Each number is 128 + 24 x the weight over its row's rms, rounded and kept within 0 to 255. Layers, rows and columns count from 0. Numbers have three digits each. The size before them is the row's rms in percent of the matrix's.

# o: layer 6 attention output (transposed), 64x96, rms 0.0662, rows 36-63, columns 0-95
# v: layer 6 attention value, 64x96, rms 0.0397, rows 37-63, columns 0-95
# gate: layer 6 MLP gate, 384x96, rms 0.0765, rows 0-2, columns 0-95
# up: layer 6 MLP up, 384x96, rms 0.0763, rows 0-2, columns 0-95
# down: layer 6 MLP down (transposed), 384x96, rms 0.0765, rows 0-2, columns 0-95
o36 112:083104165144155104157129147099095160126128100121112093141116154139124108126141092142139129122131134120075114108107094103086108125129114065092132102160160102158105133162113103114137132126144125133098107119142130117117152200140116145136145130134158109146160134134133176165115158160087145124
v37 112:120124167121149075114132131139100148122108135096129151131108125108108147143175155130181101116169085113112155116152112092122120122110090149098124129135137120122179144118167178192113110092159115166127116119134119137110121121161087111088156139150117122149125181146110140135158127120123141137
o37 107:151098100107137125121134144119137109139121158169139125135100120132114083148123143132065128112131132127150162178151108111133168134114111158115142094111125159129116102127084094130140122121165116109151169159113123133168180149117090133135135140174144140085125097114147132123121144105106208127
v38 119:147112141125122116154098128126146123120103115079171171139120097110166130170167072142146120129122149116133110117097193144124131130144138120095113159098120142151108122106111127129117102132108105181095125157142099155144124097143135156145124114147097108172104157130160143075137104164145102114
o38 125:110117137123136145130164112135129159107142157099104163146108101164109106108111130097138121164132130137110168110148093106152071126160132041150111143152149149119141140136103124116155134107123177109089106100112141120115138145143146143152150129126125094164173140101161137120143177154128150142
v39 116:145167128116131128106150177176146156159151101113090126111096167120086144169147143098108108106161125150116139103101152155130099165151124187132109117148142150147154081087111094123142100137160126074120111135134119126149144146135105125085126125137116130151105126163134150121151107120118127094
o39 111:133128133117138122135093138123078136081147159151125144149115154153123134148123106158130172137161082100139160114146109115146144090108127184141143124163123112094132188136135116151098139132135118138169187120140132098100123106107119137125159137071149143076129122126144119119133169140137166156
v40 100:146181126128096110142121108151160089149128111112076106079128129143126176084123104124104117143145085126122135146129163107115143089103096113124131170091090134158126137154117121128118160078103105146137167101141143134168179154130137102115091122116150134151124086121107145148109141113145117131
o40 100:181124094121118116138146121131079094124142150150156113156163142152139120129135118142184157100082140114114167171133122109151121148157111180128110082131151094128163116144111133102134101147135110086098107130124097103136098130145118131123112134105082172100114115143120117121155094106105092111
v41 112:128122097143123137173156139091129156147125103109106140121130104125118181108145116159123157131140140122089134153126149132116152168151218151106132147107157118125152143131138118125115074113127123149097138163107169086119146103137132118136102154103081142100133115122063129144134096139106123137
o41 101:096120136128120147155120099155159118086155106108140086157138134098117136148148112063141122121086118119119126127146144143189122141157080104146156102114099155155114141155146105175117093073130137151090139114127114145103154120134146151135131103132140080181131138119131139120126132090140148157
v42 113:119146080110139140142116136135131101132100104149110075147174149113131104126138133148163137149097141112139105111150113141182131122135156105137130121107115099121112116146109104180153121116066125147156124076114121164126129123165139132056131122159117137137119154163134095121131094117125072155
o42 113:125108119146121107110122139157068142108144112064137142125101078109164097145145143091129095122127133113121101157110141121120171167112083124117137152099176104106163123161135128091110127120126145171106114128136128126122099142164107079139132101126139126108114119159109140145187130165137155131
v43 113:136131151132137124167156131137095122133164151131130137120169134118107134130158116114119145090144075096151082114117103079153104117137149060149147096143112161132149133106139124194135141131143145125178102104136151117147126106146095173135115135118099110145115109143133148081108182134120137132
o43 100:119129094130099135106115117148192127118135127123085118165135134119144058148115132149105134178126109097141131139137140137087164148131109131124119157149072165148109108110075147134114106150095120074134116127168143129105156128123134070124148105148130121110114137141125156149171121133139106151
v44 114:116134150174135170133124124153117137151153126103122118129091098125141171126122100083166079106145116149122188141155139115131077120127126132119154095131131122137133148094125142116134151106112125076133130111109124164092168194124162103123152126082110091140110115156093120101118136108123108149
o44 108:152154098110121103135147164126142111139172112183163115143119101120125140105093116129142173117111113162122124125112100164098129125107131134118139136117128138086125160150154148164124088165139103135118097129150141051133147133119152178118118081139141129051151124126137115137135154118114141149
v45 111:080099166101151120131132050176104165088130111148158159093166167110130133141124129155162120135121139118138088142127129146075122082134157136159137169113135146160113140102140135119154140130118149164159125127114094139141149146080139098115144119134139144095133105129127141110117105123111131152
o45 110:174130122133103115125147129109114127155111171073130110096084114141180146101121132113122116138117119147129149086148126163141118146135155152132124137158125140138130081139112146141124109174116146095140158125151094094140124148152137159124115146122145158182155136135123046157129138151095138170
v46 115:124102114084114157134121139127118126177137133111124119104102157093081107133091097153094099104121125117175167188118099165113156123138115134132161120130109143139110145111098139151164146102168121161153102138154135079119121150130136134124127137126121165135115136099202091146142114129097129133
o46 106:103131110166129111125100111155091105138134121176118105106100144159162146167120143127121131141123127108156095147150127145131095118122129201100099147097125113134186132130157111154114146164140106111154101109093111167115125113094149124102116118139155122138084139161142111104108097164177122151
v47 119:122107119103147157120133113135141110135111085126155134148118154119131140124075146171095174142128132113122171131104131129085079127106158126128136114126142151087125133093112154112098109119139102113159138160099145153129097170173144183169124137151118143129106117160157100122100185137156107141
o47 110:166176108153128099136140094124144116112119108116125118121134106145124135166152106138131122105142194121133094133080099119108129104125103160099117171114125121140136146174142163156132150137121129109173163161108122169098165104174150126124135140124120142131119147055104111148106132149117167122
v48 111:120132165100128116095156136128114093134144144146089111114158151133117087094115130061144149158155114106122131097113086136090116109106113164127159098145082135109152151120140165135139127135158141167136109173097132154083169144135104102118129117156123156132093113180131136149124102122137151136
o48 112:131094125104110165123128101134110078136125114132147158146095141113116151153121157177119123113114143106156126127089078138094196103112130172147115123118136100131135132132139095119106104137115141105145151113135106148152139116080105135100143118137116134143096177111144043142140144132089112133
v49 109:129139150104109116119148152097136166120079098167111171133170157133169096114152113127139121099112129105128159108132110147122083152097151123110085107162137090100120109106129119086123127113112135164136128149131149124123148130110135074167110109115122115154093153114090105081153162142093110117
o49 105:159100162117173148133147110127135144104156141106121093149106141127120145134121107091076133138112130120124106142123111107110097183145138079172187182091118092116116132111138134155152136154100156105125136154161125122097130091103118180144151143127117095125134120154102149152144106140103131103
v50 102:177130108133138144066121118110128129088131131118092111141123135154103131102147085137146114144126144178133129143123147141112152137123119132135128109165095077120165109106120162137174086094170170118175113128138147144114108128104137144163086151161122107122139165143150149153150165106137142163
o50 104:108127179145103131141128124108150155143092099169146156118068147132142145125127112099089122167125185081116151098112133107133112121166129081114164081121131116109127132122152103145139154143095109120154095106166132121120112105145101101145136154171150114116140161128087168144128134113113138138
v51 113:114123113141113123112129157118139152112120151101145131132088133134100100094110121134149159084135095123153131159130114139097158172112183093126121102150156134159143094094158154140143115107096097098135152095144104148075158133105096147110118139164174122123143114177136122155176108107143110141
o51 116:189169117139125125077145110123088133098152093150140085129093095120130130142138136130120125155176098110125110132105157149156130122074132205158129119121136127141171148118135120128114120109118107130177123125164103143138156151148101147110147132153075156118125141152125097128152108136136129118
v52 115:149112134120099106131119103153155156160096207119098110129109141134128122145131114082114084145153104124128097132127117130107166157116154142097139114166155114081108159117144079147094132111148108163169138111172137129103077119135117157112123122128132123108122115114165171121116116168149136121
o52 115:152132149090144140112130135157104132105143096113129154112161146144117163111131120164078123136127166067150080166165139154127080083135081173090113129143102161145139119106147122103130112109094121094131132129126143115168127149119144139123100119161153141085121109121087144130146135143142137154
v53 116:118124109159109079106169110124162142170119111113182106121154140135101146113129137149138142111161138071133111160099110123066176094132149150132149131107137126108110100129090130094150143157142144105150128103134106169128120097156150098102101185108136119142133139117128148141090119122115150146
o53 112:141127090176160139110158087159111138120133118111147137106130130169143085138139158143130112129092099118151124140114174120117097135118137173109139073089084127107099138094151112122099161146121150133141159168153156091120141157140096141116106154120160134132122115071127097143135117134169110146
v54 115:131134186087129146118144129100115132122150116095120138151111105142125078118142105169085132152116106169124129135089085124129159127138107133136153106103154134128139150114124115140105149136104129145137153135132145091098120113170150092092167172144140092122141085110078106133155153177093133103
o54 114:145094145134162143153134136103153097162125125149090134127133127080144135139085138124179126162118128111149101103095144126158100105123101159090147174104119123105150109106102129138109167098159126102125151155143131161174126090149120149129107073132154162135143104164135090156154144146114112134
v55 112:103117136176106171146163106164125150128097130163118121142104139127100123131133136107147128105100167170100128095071115096157142104119124180165092124142095127111092114136122152170158122130096134120122161106158140108122148158115112148156148166135070126155142125155117129127123107153114100108
o55 112:109138120097107122126169113145122178138135091125149122120145101131099142122129108134100169165161121131147114094133094141097147154173114123126153084120105150139117123124134168121133142106146158119102137152123115131129098112141099086125142099091177132123132153172176108124065163136102178129
v56 117:139145103125144135148092139090157157151149132143153115135119121147103151131155148121154082103087138086132074131123092153142102094120113144083121144148114099108143086128163144134134126148171130085096151139090105080169144157164123093120111152136147162087100135122130112139138119145137152141
o56 114:138110119121146175141129130129127154112102148174110108076120092094151142101122143146130146127135125138174104152142152168092173147092125163138140083145140104100148137116102113118122159156089108149150102132098142159109124102159135183130163107097132113141104107131101116126148144154179116145
v57 115:115117111135102106096115126076158143119156138095090148153152117117114118112123140106124134131104137138133110134093153101146091132176123110107161183170123137157075144156131150121132155129145161121107114077168125162096118144158079130094114115159110141136099150115087113103158127145101134141
o57 120:123137154118131152121109126118104153125123134132118073165143160157110119100102134091135110125103133145066143117136132111122156132092139047102110124095129188137093159113145134092145131141143176091169125127120155128148098107139125137145133144138112072123144148145135099135152164145155130134
v58 114:163119135083134118148138085120143127134139141137124115116143114081151195152131110150175131108124136189105139091125148117107144155137186112105155103119129121145116139167156114144118130179129133125097106074111130104110116149101106159149142122127135114182104110095155158156128108140133128123
o58 108:089155133143109171131159149131142124067137188098153114112141104170099124127087119128153126140140123132105118117155147124140129092143102064148081133094121154129111124140156109148152095134079140129155119101117117114168166135138104108131108115105157102119146132159125142127103126071116118125
v59 110:120148080112101153130162138103164145153154116077086157145158140102096124133163099122086139133164120160118134119149139138094123109127148122100076094117156106155136149148099108115115113135088108152148094154097099121109110124111144079126164151130119154105137138138112141111086174119121142154
o59 102:107140089124138121137098114161124114113110159145139134118108163146131127097120115132149111143107156131142149128074119154148112168138131086127138180172112138137121153143126056126147099091134172137113148101187108114099136130183101141125115126127156110148119099116134129138103086077141148134
v60 112:149141142106119098162128119145117138138126113102126109130107110121109148117127176156144077126163077162139120153141116114141164113104103130124181123130115131116140117103129120092087103168137128166163146155159132130094151113135112133133113161160156146067154121153126104121160073116074140115
o60 110:146120139133121120112147121105088116135126140124164150097110137114124124158128168152131159130097119160170123127124165132155128131079133219117142144152099135118175120113111129152112169086131083115149153138086093128140126139117143141106154149170127144088083139135126109147159151134115099147
v61 114:151108119126143115136159093151143119176115150120177140157187105135097091161124138090116143135115076148089111111121133133081137111112164136098126100152084133133121116122114114097156123107072162101118160126111166135141164122180101130126165103124144113127101121135124141138143122153108141124
o61 110:102152154103124216065120116135110159114183124088117129137124100150134119073121125179148125134149109129122106157120105122161154112143135118064146119105121099125125107120125099155128117135164141102134130174149101144099119118123135141135128107095127140131141152094119143119139106109099141151
v62 114:132115151122133114131125127172131105127095144059127146107135109078125133129128115122136103132112137165121115133128135116077117110138096048116125166153133112118089130133159121161107148114107129174145080145146153103112146145152161118161103165114086129120098120115121144180150130161121105120
o62 108:116161088149104151136141100100171127097131117151128144119136125106137131120166134130088144089153167125106147121139142092156116121139110099140095122129107133111140105197140113103108118154157157061104120098086136140141126138129102169145121121111161130151123128181140177136119137094110137165
v63 122:107137143155121118134124156162147137130159138106138126146150116113090135103109151141128209122105174160170137178146125167128110095130117141107121111108152147137129148118163109099096136111109128143184106115124137155135145104118144150096135137097172126140125156183150136119104102122092116080
o63 112:144151129094162098107112102137115093145113126160102124086132143076160114131115129166132103140143087160135129167094134113153119149094122177173132140139177114129153122126170171096112136110127132115157137135132138117100130164106097106121146118129137126093101143125089087123116152100148097174
gate0 098:081155111124134131072181127115165169127163140085128083097134142103121148125153123107121146114137169121159102178106104137106134140073148103140151159121129111128095139160117142137116115139100122133135135110122109116123136098127105099135136172115181140146142125110158125098123093167110111092
up0 102:127137166140168124088083123121149119111166149129136125102140143112151079141155125155173191115128077145145079148156129148136162116125136167145140137144128124127112156170158107132109110146102098133151148138108159153141118099108153097165100154124139130101131147159125132128103104088115117089
down0 104:144113139110128138129140130101139138094150145135120154160127131132142145125103142153140167135097144165087152107166103134119107128178155174133109123108118126101145124187164103121101117118123133121130083134128093151151144129114114151090112070162170094126094124127139159150117065125126115177
gate1 103:147130154160144139140150130154159139102114130135056140135158179115078148104133142148118133137153111165159096128114128140098140153150109115117100140122094116145087112124121131132102132112118148133115150151100097126143103184130137127112112137120114121140160173143121053135159157134108110183
up1 097:156112104121110140137135149110150128158136143127149163126149095116146133156105135117117115156110108116131148113137134152166156132110158102132100147150163141148138178110152138188181114149106128121143135165125110093108110116112150123115088137120075105110157064139165107091144087081119117146
down1 094:124096144131114132148129124149126092152133115145118131155090163138133132116152172140095159105134099169122118136116103167127107117090108147106146114128117132124115099105122120077072162134178144113166156162117076123162123107127122135097144138109159114147163181124090135130087103155119098146
gate2 097:118129158170143126120137170150096098132150144109136141124169161086123087151170089077133132100120097159136148135139107132120146106139086083100140138144078125128112102134157132122094119162124134137142108115103102160108164092138124176138141126090073133106124154105128125109107124157120128147
up2 093:150168124093150118139118135112133173132131127116149121123164101124149129128117164155168081137129136165146125151108139148126097129146140166160113188128124129103121090139115127082151131110156158143090132120100147125140149111111101080136126149145173111151081082143114156183112166137136107122
down2 097:091140114112130124142122103152132168159129136131117102111109138106103119113132192152133140120136107136122132099129083167134135087113121161114109155141095111130160154103167117113102145141113099151121142088112179121105152174123158108110153142120104098151078159166136107097125148142089156170